Weights of a small GPT-style language model, trained from scratch on English Wikipedia: untied embeddings, 5173 steps.
Each number is 128 + 32 x the weight over its row's rms, rounded and kept within 0 to 255. Layers, rows and columns count from 0. The size above them is the row's rms in percent of the matrix's.

# layer 2 MLP down (transposed), 1344x512, rms 0.0783, rows 712-729, columns 256-383
size [104  99  97 102  94 106  94 102  94  98 108 104 100 102  99  97 104 100]
[[109 116 154 112 134 115  83 175 159 139 111  46 103 136 129 120 123 175 144 124 134 112 146 126  99 103  58 142 123 171 100 142 147 108  82 111 127  72 103 186 106 148 128  76 144  93 114 164 151 194 140 194 120 126  95 132 161 160 129  83 136 124 142  71 145 123 106  94 122 176 137 107 192 172 128 105 132 132 116 127 126 151 124 134 159 128 137 144 151 137  90  88 145 134 130  73 136 116 159 105 104  80  93 202 165  49  98 108 123 160  92 144 140 149 119 163 148 129 114 112 150 147 101 111 182 135 158  88]
 [149 105 151 146 113 138  88 109 156 145 188 104 154 153 106 181 126 111 126  68 135  91 126 136 141  82 144 114  84  98 174  92 118 117  93  79 139 110 141 146 131 130  91 103 128 101  93 189 106 120 140 127 103 164 143 100 135 112 139 168 112 146 145  83  98 127 160  96  49 131 186 144 104 113 189 156 114 187 103 130 117 148 153 104 114 150 150  96 111 144 141 170 154 163 126 143 127  81 126 197 101 112 167 119  93 108 122 132 111 100 150  80 124 120 169 129  77  68 107 117 130 155 181 107 137 139  96 122]
 [ 84 147 134  67 155 188  85 122 171 108 165  84 134 147 183  48 144 191 113  91 122 135 129 187 124 140 127 134  86 136  95 132 126 118 116 123 110 119 129 133 162  84 152 129  92 110 125 163 122 165 102 154 113  98 142 125 166 156  71 153 103 157  97 179 118 167 128 136 181 147 116  78 141 182 149 152 115 182 189  93 133 137  79 145 117 111 111 114  82  91 142 126 144 139  81 116 109 117 136  99 115 107 100 175  86 122  57  76 146 145  99 113 103  97 158 119  83 137 150 162 124 129 160 159 141 124 133 150]
 [160 112 132 134 103 111 135 125 165 146 113 162 222 167 156 175 115  82 149 151 125  93 102 164 145 102 115 107 139 126 132 135 159 140 136 174  83 163 133 119  95 105 213 173 148 144 117 189 152 127  84 133  81 101 166 139 167 142 173 153 107 108 118 104 131  42 158 125 108 115  79 120 133 143 138 147 113 101 169 140 178 100 106 139 179 147 105  88 137 150 126 101 157 164  88 114 175 126 159  79 144 144 138 102 165 134 126 139 111 141  43  60  69 159 192  88  57 133 124 128  73 181 118 112  95  67 200 149]
 [143 125 145  99 175 116 141 181 120  81 185  96 138 141 104 137  92 178 140 150 137 102  60 131 138 153 133 106 115 178 164 123 107 149 125 121  49 167 111 141 128 127 100 153 111 131  80 107 131 139 154 199 163 147 165 139  99 136 236 116 151 100 141  96 113  99 112 144 101  53 165 121 149 130  63 133  90 122 115 116 125 139 151 155  95 101 133 196 162  99 130 138 108 122 123  80 113 110 130 106 118 162 137 110 109 175  97 159 122 160  77  79 103 135 108 132 208 150  87  86 112  89 139 122 114 151 162 123]
 [130  84 122 169  98  99 181 134 139 149 115 106 150 132 166 115 164 149 133 163 118 133 107 113 109 129 117 187 127 129  84 140 158 109 114  51 100 142 115 131 140 143 146 127  91 130  50 115 147  95  62 163 141 125 166 161 109 117 136  78 115 121  64 108 120 120 142  83 181 151 123  93 127 120  90 140  87 127 103 162 141 159 103  78 223 158 111 149  79 133 135 122 117 154  98 159 149 136 119  86 126 121 143 137  81 103 104 104 152  90 139 139 111 151 105  84 137 132  80  97 129 133 137 144 126 165 227 122]
 [120 151 169 129 165  96 181 111  83 147 113 137 126 109 151 144 129 146 109 197 195 129 114 123 176 102  55 165 146 103 143 130  68 133 116  96 151 164 105 177 114 107 131 164  85 141 121 120 204 105 105 147  66 158 127 150  76  81 171  88 170 130  99 214  89 133  71 104 128  77 132  88 127 128 146 157  79 114 190 131  85 106 162 100 116 157  49 122  53 122 106 138  90 123 163 126 110  98  84 176 136 126 125 158 154  95  90 148 125 166 151 174 103  79 183 148 151 104  76 179 158  84 115 120 150 157 172 107]
 [100  52 105 145 150 142  60  56 155 167 180 105 133 120 167 100 111 183 158 144 139 132 160 106 141 130 107  98 105  96 116 165 148 221 141 182 107 166 117 140 158 166  87 107 133 156  96  97 131 102 152 105 154 146  91 105 127 144 175  88  96 170 160 174 167  71 158 185 163 154 149 130  99 121 164 106  62 103 113  92 121 138 164 110 128 175 109 105 127 169  50 121 106 157 177 196 140 118  96 157 164 111  85  69 119  99 146  98 118  92 123 125  83 130  88  74  81 122 123 120 168  42 110 100 133 131 117  85]
 [168 122 148 112  51 104 103 102 200 145  64  95 116  88 118 156 153  92 151 162 138 116 127 220 169 102 159 115 148 146 157 146 126 142 154 148  97 160 138 167 115 187  63  66 172 155 100 160  83 167 153 123 160  95 108 156 123 126 130 125 154 123 127  89 172 217 159 151 141 114 141 104 152 117  44 125 154  67 129 167 128 162 145 129  81 142 106 133 122  99 111 159 142 124  88 155 165 162 106  73 193 146  85 164 133 142 170 105 138 115  84  62 131 138 112 125 134 112 133 111 147 101 182 117 131 156 169 158]
 [137 140  91 146 150  79  93 121  91 180 130 103 101 141 100 102 144 153  99 105 113  97 176 160 136 163 127 111 175 136 123 139 144 138 130 173 148 175 132 134 165 129 123 153 117 106 157 203 106 137 152 121  84 123  98 155 132 131 185 106 128 158 187  81 100 134 142 131  84 111  83 171 118 170 149 172  99  97  91  75  87  60 105 114 152 129 105 124 153 108 121 122  83 154 124 129 146  97  88 107 166 129 148 135  78 112  95 131 154  93 148 141 156  94 187 142  85 134 144 148 105  77 135 111 179 116  91  89]
 [150 167  89 131 101 143  96  91 136 184 142 137 220 164 129 139 151 142 102 105 137 168 119 121  82 121  58  95 152 167 150 115 107 165 114 138 120  57 124  95  59 105 135 118 182 153 131 149  98 139  61 152 152 110 106  72 150 118 120 137 183 148  38 118 136 129 106 162  74 148  86 128 111 132  78 185  78 115  75  87  49  61 124 126 108 117 165 164 112 110 101 146 132  86 147  78  88 133 141 146 100 160 140  99 203 165 197 168 130 132  83 125 180 153 181 117 100 174 131  91 181 126  97 139 122 141 118  83]
 [ 86  84 175 113 115 164 167 106 112 128 168 136 154  73 114 105 121 127 120 139  94  92 142 138 154 133  91 148  99 167  96  95 105 100  99 159 152 136 104 100  99 154  99 144 111  95 141  80 122 100  31  94 124  88 127 109 106 118 117 129 112 200 140 159 110 118 128 142 140 166 150 123  84  58 138 107  81 145  76 131 222 134 150 153 211 160  59 150 105 115 146 108 218 168  89 114 119 132 102 119 138 164 109  92 133 144 114 121 154 172 154 168 199 138 163 141 119 134 141  83 184 106 150 133 159  93  87 131]
 [104 165 194 105 117 170  91 142  90  89  84  92  70 110 179  82 152 142 128 112 132  89 152 140 138 119 166 125 125 160 117 162 109 121  98 145 127 109 116 127 152 136 111 108 164  79 122 159 125 139 139 117 103  88 134 137  89 116 112 136 175  88 115 121 172 192 161 163 146  88 143  80 149 101 150 149 115 141 106 152 121 122 108 122 141 147 171 169 141 149 138 146 132  79 149 125  84 132 119  60 166 153 162 125 151 124 119  60  70 137 127  74 174 117 165 124  72 199 151  85 106 156 109  27  98 166 112  93]
 [155 136 163 138 151 123 116 141 125  78 147 138 119  78 106 185 123  80 136 134 122  98 155 147 145  98 146  89 106  91  80 112 156 157 109 111  99 141 152 110 122  98 128 125 118 131 121 125 127 114  97 134 129 154 158 101 175 126 129 125 162 170 129 114 121 131 115 132 149 180  99 156 106  92 149 135  83 164 141 183 108 137 109  99 103 123  60 192 178 141 150 147 139 164 149 180 158 152 130 185  75 123 164 138 124 130 139  66 140 132 105 183 169 155 128 165  35  94 161 113 155 147 153 113 122 108 150 130]
 [163 174 140 183 176 104 102 146 207  90 178  41 148 196 193 113 153 191 110 151 104 158 128 103 145 140 156 114 200 165 135 142 113 156 119 119 135 109 102 162  93 186 138 112 105  78  83 166  97 139 151 170  91 158 111 139 139 137 172 101 175 122  77  87 152 131  91  80 122  58 114 139 151 110  73 143 116  51 174 164 164 134 140  97 121 121 162 107 150 138 127 186 114 121 118 171 136 151 101 103 140 120 173 136 149 105 113  91 109 143 123 155 124 138  94 111 114 152  17  93  74 119 191 130 148 147 167 159]
 [165  87 107 147 140 103 150 131 129 139  70 118 133 136 119 105 121 122 137 160 129 196 125 147 113 155 120 146 134 132 188 137  67 180  99 153 122 128 144 154 122 107  55 122 145 135 135  94 204 129 136 107 116 125 114 188 186  83 118 151 147 133  91 161 144 159 130 131 129 148 132  80 188 124  74 151 110  99 152  88 112 138  96 146 113 172  89 158 197 184 120 143 114 149 103 164 181  73 163  97 147 187 128  78 119 138 144 137 115 107 133 106 172 143 141 142  92 175 160 139 142  77 131 145  70 175 151  71]
 [151  55 132  87 116  99 115 124 150 134 166 176 144 106 135 162 136 172 145 157 133 112 185 116 133 143  97  89 123 154 186 130 105 160 125 152 119  85 136 201 146 161 133  95 105 124 126 178 145 135  99  62 127 152 128 152 160 121 170 197 182 164 116 172  55 104 165 122 133 120  90 147 181 175  93 179 125 139 104 160 148  61 123 145  92 152 112 104 158 142 120 171 132 139  80 131 127 140  79 148 185 103  92 111 134 126 116 145 115  94  96 107 165 189  63 112 108 111 157 119  73 118 138  97 151 109 122 140]
 [146 184 136 185 147 147  99 152 157 135  93 115 155 155  65  96 119  91 120 119 163 141 109  84 106 127 100 103 126 136 187 203 101 154 173  60 154  92 151 115 105 163  64 100 135 146 127  77 166 111 104 132 122 114 148 140 159 117 126 111 102 118  96 142 146 178 148  90 143 109 151 150 181 123 131 190 146  54 160  99  94 157 143 129  93 128 118  99 143 185 182 113 164 113 116  99 113 138  92 134  83 116 137 147  98 151 143 100 154  65 137 103 123  90 146  73  93  87 105 145 158 123 117 146  72 139 127  93]]
# layer 2 MLP gate, 1344x512, rms 0.0895, rows 713-730, columns 256-383
size [ 95  95  98 100 103  92 102  99  94 109 107 105 109 106 103  96 103  96]
[[135 118 181 140  98 104 111 100 159 105 104  82  92  61 198  78 206 155 177 141 128 109 121 105  77 128 145 130 192  85 122 114 105  73 185 112 131 245 122 114 101 153 124 135 122 148  80 117 158 147 163 165 130 129 107 124  75 205 125 109  97 149 118 130 120 193 145 131 121 111 116  80 177 148 180 151 150 121 184  91 147  91 142 163 120 115  89 122 115 146 132 100  54 145 175 114 165 136 102 128  89 135 147 127 149 106 165 177 118 175  84 138 157 122 149 159 188 133  55 170 101  94 113 141 140 123 157 110]
 [ 98 160  81 126 139 124 145  70 104 138 133 132 145 138 104 151  89  55  86  89 141 118 135  56 149  93 121  95 118 109 152 117  76  69 116 133 132 134 113 152 123 164 112 144  89 127 108 114 130 133 203 174 139 123 155 106 148 133 113  97  97  99 151 205 132 153 160  95 153 220 131  98  70 125 139  93 109 100  77 117 103 127 102 135 132 115 110 115 129 147 142 130 123  85 112 103  51 140 136 167  98  83 131 188 141 137 111 194  82 140 102 115  80 137 143 138  96 162 107  98 135 136  66 149 171 118 147  77]
 [127 125  96 147 127  59 143 115 132 125 126 140 130 106  61 111  78 173 159 184  70 153 172 143 169  87 126 146 103 148 159 161 130  65 133 104 151  86 127 180 152 146 103 150 169  81 111 117 139 110 158 109  84 157 133 129  66 119 108 120 112 102 119 216 125 230 141 107 152 161 117 159  98 119 178 144 126 110 147 109 103  97 154 112 133  99 118 124 144 137 110 130 124 191 175 180 100  85 166  99 145  61 116 119 145 122 104 130 154 131 191 121 152 119  90 143 170 161 111 171 121 156 139 187 180 135 138 111]
 [140 157 109  96 113 109 134 183 122 107 173 104 100 118  86 122 132 137 159 148 144 115  79 177 128 153 135 158  78  92 136  52  86 140 150 142 103 121 170 113 153 133  85 123 139 146 123 154  84  87 127 166 132  93 113  80 117 183 107  86 145 137  94  93 237  88 127 154 103  98 126  63 142 149 121 170 123 130 138 122 201 139 141 177 127 143 169 164 168 102 122 187 106 114 124  56 133  74 148 106 105 107 129  97 130 136 126 150 154 149 116 132 118  87 148 154 170 144  79 140 132  85 161 111 165  97 101 132]
 [ 94 153  95 120  85 106  91 169 162 101 155 147  51 154 179 136 123 119 115 106 174 144 119 121 106  66  78 159 168  88 141 134  93 130  71 136 144  74 113 109  92 110  89 180 132 106 138 171 134  97 153  70 130 167  79  68 122 170 109 131 189 184 176 117 108 139 111 129 105  85 144 162  76 144  99 132 153 100  96 121 147 179 141 116 125  95 112 159 126 171 158 151 120  72 138 162 132 145 163 149 127 140 127 123 184 149 127 128  95 136 135 204 158 145 124 124  83 120 111  93 121 118 118 132 173 108  91  92]
 [139 110 114 160 170  90 157 141  76 201 130 136  86 156 119 120 121 131  62 154 119 160 122 131 175 122  52 160 134 133 148 136 137 152 141  70 185 140  35 154 160  47 119 135 142 111 144  69 177  79  93 154 138 118  90 136 142 157 147  96  89  99 140 126 128  86  94  84 136 113 104  51 111 122 215 114 116 148 106 155 110 160 191 119  91 153  95 133 131 128 164 137  99  59 137 149 184  77 109 121 136 118 149 172  75 112 124 123 112 119 138  99 145 122 181  80  97 156  90 121 143 139 165  99 108 134 127 122]
 [163 140  56 123 103 146 152 116  92  51 144 147 147 161 121 104 137 127 159 134 119 154 103 137 139 113 133  77 153 121 200 105 154 138 107 108  93 157 184 119 193 123 134 128 119 152 150 170  87 100 110 159 110  82  90 123 131 150 151 106 105 146 174 191 144 140 159 141 137 176  82 157 101  60 193 109 147  72 155 162 207  77 109 157 135 148 168  74 129  42 135 149 116  97 120 131 109  67 157 110 131 126 113  69 109 184 161 133 143 117 187 103 118  91 155 165 110 108  85 171 182 103  33 113 141 106 155 137]
 [126 101 115 157  72 145 133 124 156 150 136  96 154 101 129 146 106  42 142 203 134  93  93 107 138 106 151 130 137 150  92 114 135 130 159 120 157  68 138 138 123 143  86 161 133 110 155 145 110 164 142 120  74 104 127 165 141 110 107 134 155 120  49 153 147 185 157 138 137  81  81 110 107 131  68 158 119 113  67  96 103 160 175  90 146 104 104 131  98 109 149 136  89 172 106 148  87  80 120 121 133 170 144 102 142  91 185 102 147 110 155 118 158  94 152 157 148 133 133 146 111  34 135 149 136 157 115 144]
 [195 155 150 141  72 128  97 178 174 181 140  57 139 141 120 196 113  34 130 140 142  99 139 125  99 127 118 127  95  82 130 138 163 143 208 106 172 180 121 127 149 117 128  79  97 128 173 164 105 148 119  99 142 130 130 127  72  69  98 138 161  77 111 170 114 119 110 121 143 185 103 104 143 132 163 202  99 128 134 127 116  90 128 162 147 134 131 117 138 158 112  63 113 107 162 142 136 136 101 126 145  99 110 150 152 172 115 136  90 136 114 133 124  79  92 160 134 146  66 132 183 127  44 178 154 105 109 132]
 [140 157 132 109 108  99  61 115 192 163 106  68 105  51 117 120 114 149 109 145 125 112 159  90 150 147 159 119 134 134 166 132  87 121 157 140 139  55 145 106  83 185 125 135 102 178 148 159  95 124  85 105 137 146  98 119 169 108 111  94 105 135 157 184  98 141 123 197 159 134 131 169 136 118 185 179 107 126 162 106  78 179 100 253 103 127 105 154 110 128 148 142 149 129 128 128 159  61 122 110 139 113  95 104 153 144  91 100 153 153 132 131 169 100 155 202 145 114 139 163 169 120 117  66 133 121 120 145]
 [133  79 182 183 176 179  86 178 127 128  80 167 117 128 118 123 181  87  88 169 115 137 134 164 139  89 157  52 126 177 114 131 186 131 147 202 149 151 101 136 136 126 157 176 105 120 145 109 117 127 155 102 112 109 108 140 159 127 153 158  96 123 157  70 154 211 119 133 117  89  97  56 154 127 191 113 145  94 116 140 103 101 173 144  86  83 154 142 110 140  97  58  99 118 142  87 136 128 138 137 115 129 126 135 148 142 109 139  83  63 145 132  73 111  99 103 157  71 125 148  90 164 122 128 148  77 136 194]
 [131  90 119 133 134 137 160  97 120  82  88  86 133 118 112 121  91 159  76 129 146 128 115 128 179 136 148 174 134 115 226 153  71 131 175 120 105 155 146 151 137 135 105 119 108  93  98 164  94 152  66 162 128 135 105 102 115  40 119 137 128 111 139 177 105 117 186  99 152 125 129  58  92 122 145 124 158 134 120 108 159  98 124 179 153  71 109  68 154 109 158  71 103 135 158 125 122  90 117 118 124 169  45  94 172 146 123 113 157 142 181 131 159 167  57 122 130 165 180 148 120 129 137 122 100 154 161 146]
 [142 154 194 105 148 106 144 139 153 132 129 107 167  70  79 131 143 131 126 125 159 217 189 131 106 155 193 149 116 140 172 158  95  77 115 111 147 126 123 171 125 134 107  91 186  96  82 130 193 102 127 167  84 106  63 113 126 146 136 157 119 136 215  95  60 144 186 122 103 145 201 151 133 143 142 116 162  78 173  84 138 125 156 138 179 125 119 153 164 147 134 156  90 144 142 114 123 133 112 160 158 110 114 141 198 121 102 212 132 122 170 141 122  87 134 129 173  95 139  48 111 129 131 149  83 108 114 163]
 [ 96 136 130 125 127 163 118 121 141 140 129 182  71 148 104 140  74 136 129 141 148 113  93 119  60 179 171  79  42 119 153 177 166  78 145 123 194 141 160 116 153 107 152 140  81 177  76 179 126 164 159 102 148 126  70 104  32 169 117 181  91  94 126 109 218  40 122 114 104 154 144 138  52  88 133 171  97 124 145 138 163 150 122 111 117  96  97 115 169 127 164 126 116 144 113 132 159 130 143 152 134 170 138 158 145 107  75 129 145 117 119 163 148 113 118 126  95 152 149  97 115 216 110 136 109 157 128 118]
 [128 147 120 113  78 116 115  85 129 117  59 181 119 114 138 108  97 125 130 102 115 124 156 145 153 140 127 161 160 142 230  89  83 150 146 156 143 162  85 168 149 173 120 162 131 155 138 147 215 148 113 156 134 149 130 190  93 124 170 106 106 113 113  98 147 123  99 150 195 104 127 125 171  30  81 167 157  54 162 150 124 153 114 170  95 153 158  59 147 141 116 140 167 172 106 126 147 172 120  84  88 127 119 129  97 146 135 117 118 106 115 108  77 154  95 121 152 123 153  82 120 140 112 203 148 181 170 156]
 [129 209  58 165 122  93 129 184  92 166 109 100 137 126  79  99 129 158 120 111 166 133  56 117 118 109 155 101 120 188 130 103 139  82 141  52 164 167 146  99 108 149 160 186 105 161 122  72 112 133 163  97 100 109 116 114 200 118 106  77 108 101 143 116 170 160 133 133 128 129 143  86  82 119 113  85 139 121 112 115  80 171  96 105 162 146 114 134 135 136 118 124 129 127 165 153 112 134 108 140  46 127 103 137  87 156 142 111 158  93 152 200 125  92 144 144 114 163 128 110 126 156 158 139  45  91  93  89]
 [137 132 140 110 128 126 146  87 134 128 154 115  92  51 131 126 148 194 152 110 151 148 179 140 153 153 179  74 109 115 103  87 102 156 102 109 108 192 217 120 145 212 156 123 152 156 113 153 100 199 145  62 179 175 166 138  69 136 112 121 166 176 142 116  93 111 139 114 114 125 134  68 183 143 112 115 126 138 132  99 135 127 173 172 129 139  69 140 110 108 129 137  71 160 144 121 121 111 108 105 145 155 136 116 133  56  92 154 132 108 213 119  90 163 139 145 173  97 214 102 105 103  99 123  67 123 126 135]
 [111  98 138 151 109  74  89  42  76  99 122 181 157 181  99 114 163 170  82 116 170 118  94 111 136  95 149 109 135 178 141 145 142 109 130  82 153 135  94 142 135 113 115 121  76 164  94  87 147 126 153 112 180 128 128 126 105  96  72 133 121 157  51 174 172 102 134 168 156 107 176 150 121 173  93 172 115 143 157 152 124 127 140 127 134 136 137 146 124 130 106 136  85 185 104 116 135 139 153 112 129 141 121 161 156 153  67 122 131 164 133 115 114 134 146  80 135 135 114 143 112  79 142 101  82 102 117  75]]
# layer 2 MLP up, 1344x512, rms 0.0922, rows 713-730, columns 256-383
size [100  98  97  93 104 102 109  99 101 109 109 105 102  98 104 101 100  97]
[[148 117  83 143 166 160 156 174  49 122 116 115 108 110 157  85 101  85 144 203 129 124 104 152 162 162 138 151 105 140 124 156 174 132 151 159  94 107 110 142 163  74 119 151  93 156 200 149  63 135  78 125 122  86 131 157 137 153 137  96 157 125 156  77 155 108  80 154  97 166 129 144 140 146  70 135 116 167 177 166 149 149  63 169 148  72 101 140 187 143 146  57 163  47 103 160  89 142 129  97 158 124 168  88 143 177  91 144 146 129 100 113 116 140 180 157  69 179 212 120 176 157 120 154 125 124 114 102]
 [159 130 140 122 131 164 117 123 134 116 208 135 188 133 186  98 118 182 137 113  85 154 130 195  98 205 115 152 115 138 142 157  93 147 174 143  95 138 155 149 142 131 139  86 171 117 174 157  69 112 119 108 121 167 161 128 105 144  96 109 125 170 122 100 101 178 148 145 154 118  98 114 136 112 182 140 107 152 142 104 118 141 131 132 100  99 116  74  85 121 108  57 159 166 113  72 124 161 125 112 156 154 141 142 130 127  55 138 189 114 133 116 147  90 133 115 146 109 137  95  90 106 137 157 116 127 101 135]
 [ 88 103 118 114 147 124 110 115 105 135 107 144 118 154 138 194 132  94 128  88 186 142 127  98 138 125 156  74 152 184 149 124 122 164 142 153 107 112  96 120 124 133 182 124 167 171 162 157 179 133 170 117 130 136 163 132 179 152 156 131  67 118 112 109  96  71 129 192 116  96 120 166 169 126  87 107 102 123 121 122 179  98 113 161 166 119 153 107 164 133 152 164 166 129 119 110 152 141 162 139 120 129  58 116  79 129 100 189 107 114 150 145 118 185  65  91  44 159  86 155 110 135 137 143 123  45 151 112]
 [ 82  80 143 131 132 151 149 129 192 216 136  74  62 142 118 134  75 128 106 139 125 121 129 174 131 134 129 155 116 169 114  92 139 136  97  61 124 133  60 109 123 124 187  99 167 118  74 139 213 131 129 130 149 170 175 163 139 107 140 116 150 139 122 123  54 144  78  99 163 108 110 125 159 147 162 122 143 155 105 145 115 119 108 153 105  84  86 130 133 153 120 120 123  81 144 183 155 126 117  62 147 146 152 137 126 190  83 128 168 116 103  75 147 158  81 136 116  82 121 112 135 153 116 156 100 189  90  64]
 [111 122 120 112 109 141 174  90 155 155  77 134 149 103  67  79 139 163 155 211  88 117 140 105 147 133 122 126 124 161 134  88 154 150 129 147  99 172 154 141  72 109 130  80 146 165 127  73 136 126  86 152 137 115 180 112 128 160  97 132 109  95 147 107  39 145 169 118 123 122 127  58  89 170 144 186 142 120 153 136 116  88 121  93 141 147 108  66 154  58 179  92 106 147 119 143 152 131  70 148  93 163  65 112  69  81 114 120  42 134 169 127 122 129  78 107 138 152 139 119  96 174 132 138 135 159 130 108]
 [107 131  99  94 104 102 138 137 137 144 176 150 162 144 152 122 117 136 129 179 130 138 128  58 162 142  75 169 155  45 118 153 121 138 145  87 125 206  76 122 178 111 160 125 147 132 123 129 149 133 107 106 203 151 139 121 108 139 119 143 112 127  87 210 112 127  81  96  71 134  97  84 100 142 181 141 120 111 153 130  66 157 182 127 109 160 117 154 155 124 105 151 122 132 163 109 181 103  94 164 147 147 123 151 155 101  99 134 186 118 178 134  57  79 154 113 149 183  98  90 155 149 123 113 124 146 152 129]
 [134 107 137  90 145 172 130 159 137 157 175 122 138  85 184  69  78  84 133 113 190 125 144 135 175 120 113 115 142  90  97 165  86 118 164  93 124 159 126 203 134 155 132 121  98  38 103 130 181 141 224  54 120 182 130  60 165 147 178 139 118 131 152 154 157  98 137 145 101 122 190 180 113 187 128 129 158 166  92 108 157  99  96  34  98 191 158 171 180 150 108 150 153 124  29 129  55 170 115 105 163 165 138 129 196 126 118 119 167 108 104 125 197 181 135 113 113 118  87  92 105 114 110 110 130  69  94 161]
 [127 146 125 125 149 104 118 112  78 123  84 170  72 152 114 104 166 161  85 122 178 155 133 145 100 173 114 152 123 107 164 162 146 166 103 140 150 170 107  96 181 137 111  84  90 198  49  84 140 117 167 176 127 124  89 138  74 159 150  91  70 146 190  87 132 120 122 116 133 169 103 135 102 132 144  72 164  82 130 124 130  61  58 187 137 181 111 168 161 119  71 155 142 143  99 100 135 133 101 111 123  86 114  76  77 125  92 135 158 147 133 141 115  86 112  86 132 141  44 140 149 112 174  38 163 103  85 143]
 [111 156 104  85 126 193 158 103  97 113 134  72  92 143 145 123 133 128 108 109 113 138 180 128 145 151  92 113 183 129 113 167 182 104 146 131 125 135 118 118 119 180 135 161 160 141 150 162 104 169 114 146  69 123  67 145  94 145 192 133 124 145 103 108 140  92 162 130 134 125 172 137 127 159 105 163 145 154 135 139 143 125  95  94  93  99 149 131 156 116 164 124 143 166 109 196  78 111 139  97  39  88 130 100 130 159  89  62  94  70 158 148 140 139 150  82  93 167 203 139 152 129 135 105 163 106 122  75]
 [ 90 103 136 155 110 110 121 129 140 138 138 147 171  72 112 157 199 125  98 142 156 147 118  70 107 132 138 140 145 120  87 119 167 104 148  91 151 107 131 118 143 119 150  74  57 136  52 168 170  46 139 169 135 126  97 129 235 149 141 107 142 164 159 150 124 143 156 122 131 154 115  93  85 169 185 146 124 114  96 139 124 117 135 143 133 137  94 118 147 101 147 167 125 127  75 125 117 193 110 180 165 148  89 158 140 146 105 120  83 152 148  93 140 100  96 108 150 130  74  84 148  93 115  68  97 171 149 135]
 [111 185 140 135 173 134  75 137 149 109 127 124 138 104 174  96 171 122 115  91 126 153 132 141 147 110 166 155 105 157 200 137 120 142 141 182  77  86 147 111 120 155 160 171 109 101 117 167  60 137 168  71 139  95  88 112 146 149  95 142 126 104 133 100 121 151  83 160 102 151  41 120 111 114 138 107 132 182 153  92 111 166 113 124  90  73 126 184 116  80  93 137 135  71 188  99 146 122 130 113 143 186 126 125 139 127  89 102 138 135 137 134 151  81 129 102 167 104 112  72 134 102 166 108 148 157 130 138]
 [128 145 104 107 146 158 108 121 193  97 103 101 104 158 148 121 103 150 117 142 141  80  80 132  74 150  83 138 108 137 102  79 164 130 122 180 145 148 123 125  61 105  97 122 153 135  58 162 122 113 140 118 143 145 124  83 177 122  97 161 180 144 118 136 152 132  93  78 136 170 153 139 129 146 137 159 120 172 114 211  96 184 142  73  99 124 161 116 110 145 197 222  69 136 135 182  99 140  98 173 158 178 152 123 126 111  83 169 117 195 129 142 127 128 117 132 103 106 183  76 135 124 148  87  78  66 102 121]
 [150 149 185 133 155 128 202 132 137 171  84 142 167  84  76 132 116 109 121 136 171 114  89  82  65 134 106 215 104  77  57 142 150 100 148 127 171 151  78 116 128 167 124 118  57 130 109 109 122 148  84 148 130 117 119 193 144 136 141 153 138 139 135 104 150 155  77  45 149 175 106  76 150  77 115 201  44 143 125  80 108  84 120 115 109  63 115 151 115  95 156 152 139  82 102 138  25 148 175 129  85 126 163 110  83  96 167  62 135 113 110 141 104  95 101 148 157 157 160 196 146 148 199 180 154  89  80 125]
 [ 91 141 177 174 126 176 111  88 118  91 102 132  97  85 132 137 156 130 172 193 133  95 129 112 106 114 163 144  82 104 101 211 127 121 117 177 228 161 147  88 175 194 167 112 111 137  58 178  88  96  97  87 146  92 123 108 131 228 105 149 140 134  87 109 121 108  60 136 178 137 150 104  96 132 157 135 100 149 142  91 154  90  68 111 131 100  73  90 143  57 128 107 139 142 108  72 150 147 184 104  98 137 153 172 135  95 180 113 120 139 134 127 163 167 138 106 140 165 194  48 149 131  99 123  56  42 128 130]
 [141 112 122 142 114 155 126 123 163 145  93 139 149 105 171  74  66 136 106 135 106 105 109 181 151 150 169  65 174  58 179  95  74  93 128 107 115 128 101  82 173 100 156 112 140 126 143 176  95 124 110 135  94 119 149 162 108 122  84 138 154 131 116 112 195  99 123 184 118 202 120 115 159  74 131 160 159 152 133 165 124 122 173 157 108 137  75  77 126 182 131 131 180  94 107 117  89 113  99 151 119 129 158  97 147 129 140 139 121  66 119 143 140 159 119 141 163  66  91 111 155 167 148 120 128 143 165 104]
 [153  81 138  94  49 183 151 155 174 142 173 132 126 123 187 129 134 159 161 136 133 119 196 132 105 125 108 115  89 122 177 158 163 141 105 147  98 124  77 216 162  84 106 108 138 145  82 190  94 143 149  65 101 138 104 134 151 127 159 160  99 131 144 157  92 111 122 137 144  93  43 101 140 202 132 126  76 119 120 143 175 124 105  86 147 121 123  58 159 148  97 117 113 145 124 152 121 151 127 169 136 118  90 113 190 108  62 129 167 120 126 125 153 179 176 166 124 108 105 197  84 126 111 143 107 107 136 108]
 [107  61 142  87 158 110 111 105 183 163 213  84 127  99 151 136 129 142 139 105 118  94  95 108 162  84 125 138 129 143 106 136 117 132 156  45 112 142 145 123 122  88 154 132 135 161  81 167 113 165 106 159 157 193 110 117 157 121 116 172 175  92 143 128 119 141 101 140 136 117 174  93 128 125  91 157  80  85 176 158 110 114 135 142  72 145  77 135  68 127 124 214 154 128 101 136 149 143 110 122 138  98 170 125 171 105  70 131  87 109 102  89  75 134 166 107 183 102 152 104 135 125 211 122 103 137 134 107]
 [ 62 148  91 152 137 140 104 118 146 149 187 134 162 156 103 127 181 112 187 104 159 209 128  92  96 141 191  64 141 133 107 133 101 100 113 150 170 170 108 120 115 187 122 173 121 118  73 127 105 128 143  26 125  92 129 162 161 163 182 114 165 136 159  56 101 100 197 145  97 124 161 124 115 111  90  89 137 135 139 143 133 176 112 110 127 124  97 115 118 112 175 148 140 147 123 103 176 153 153  91 140 143 115 105  65 161 117  97  82 119 107 115 187 152  68 104  88  45 139 123 177  87 141 163 181 124 165 133]]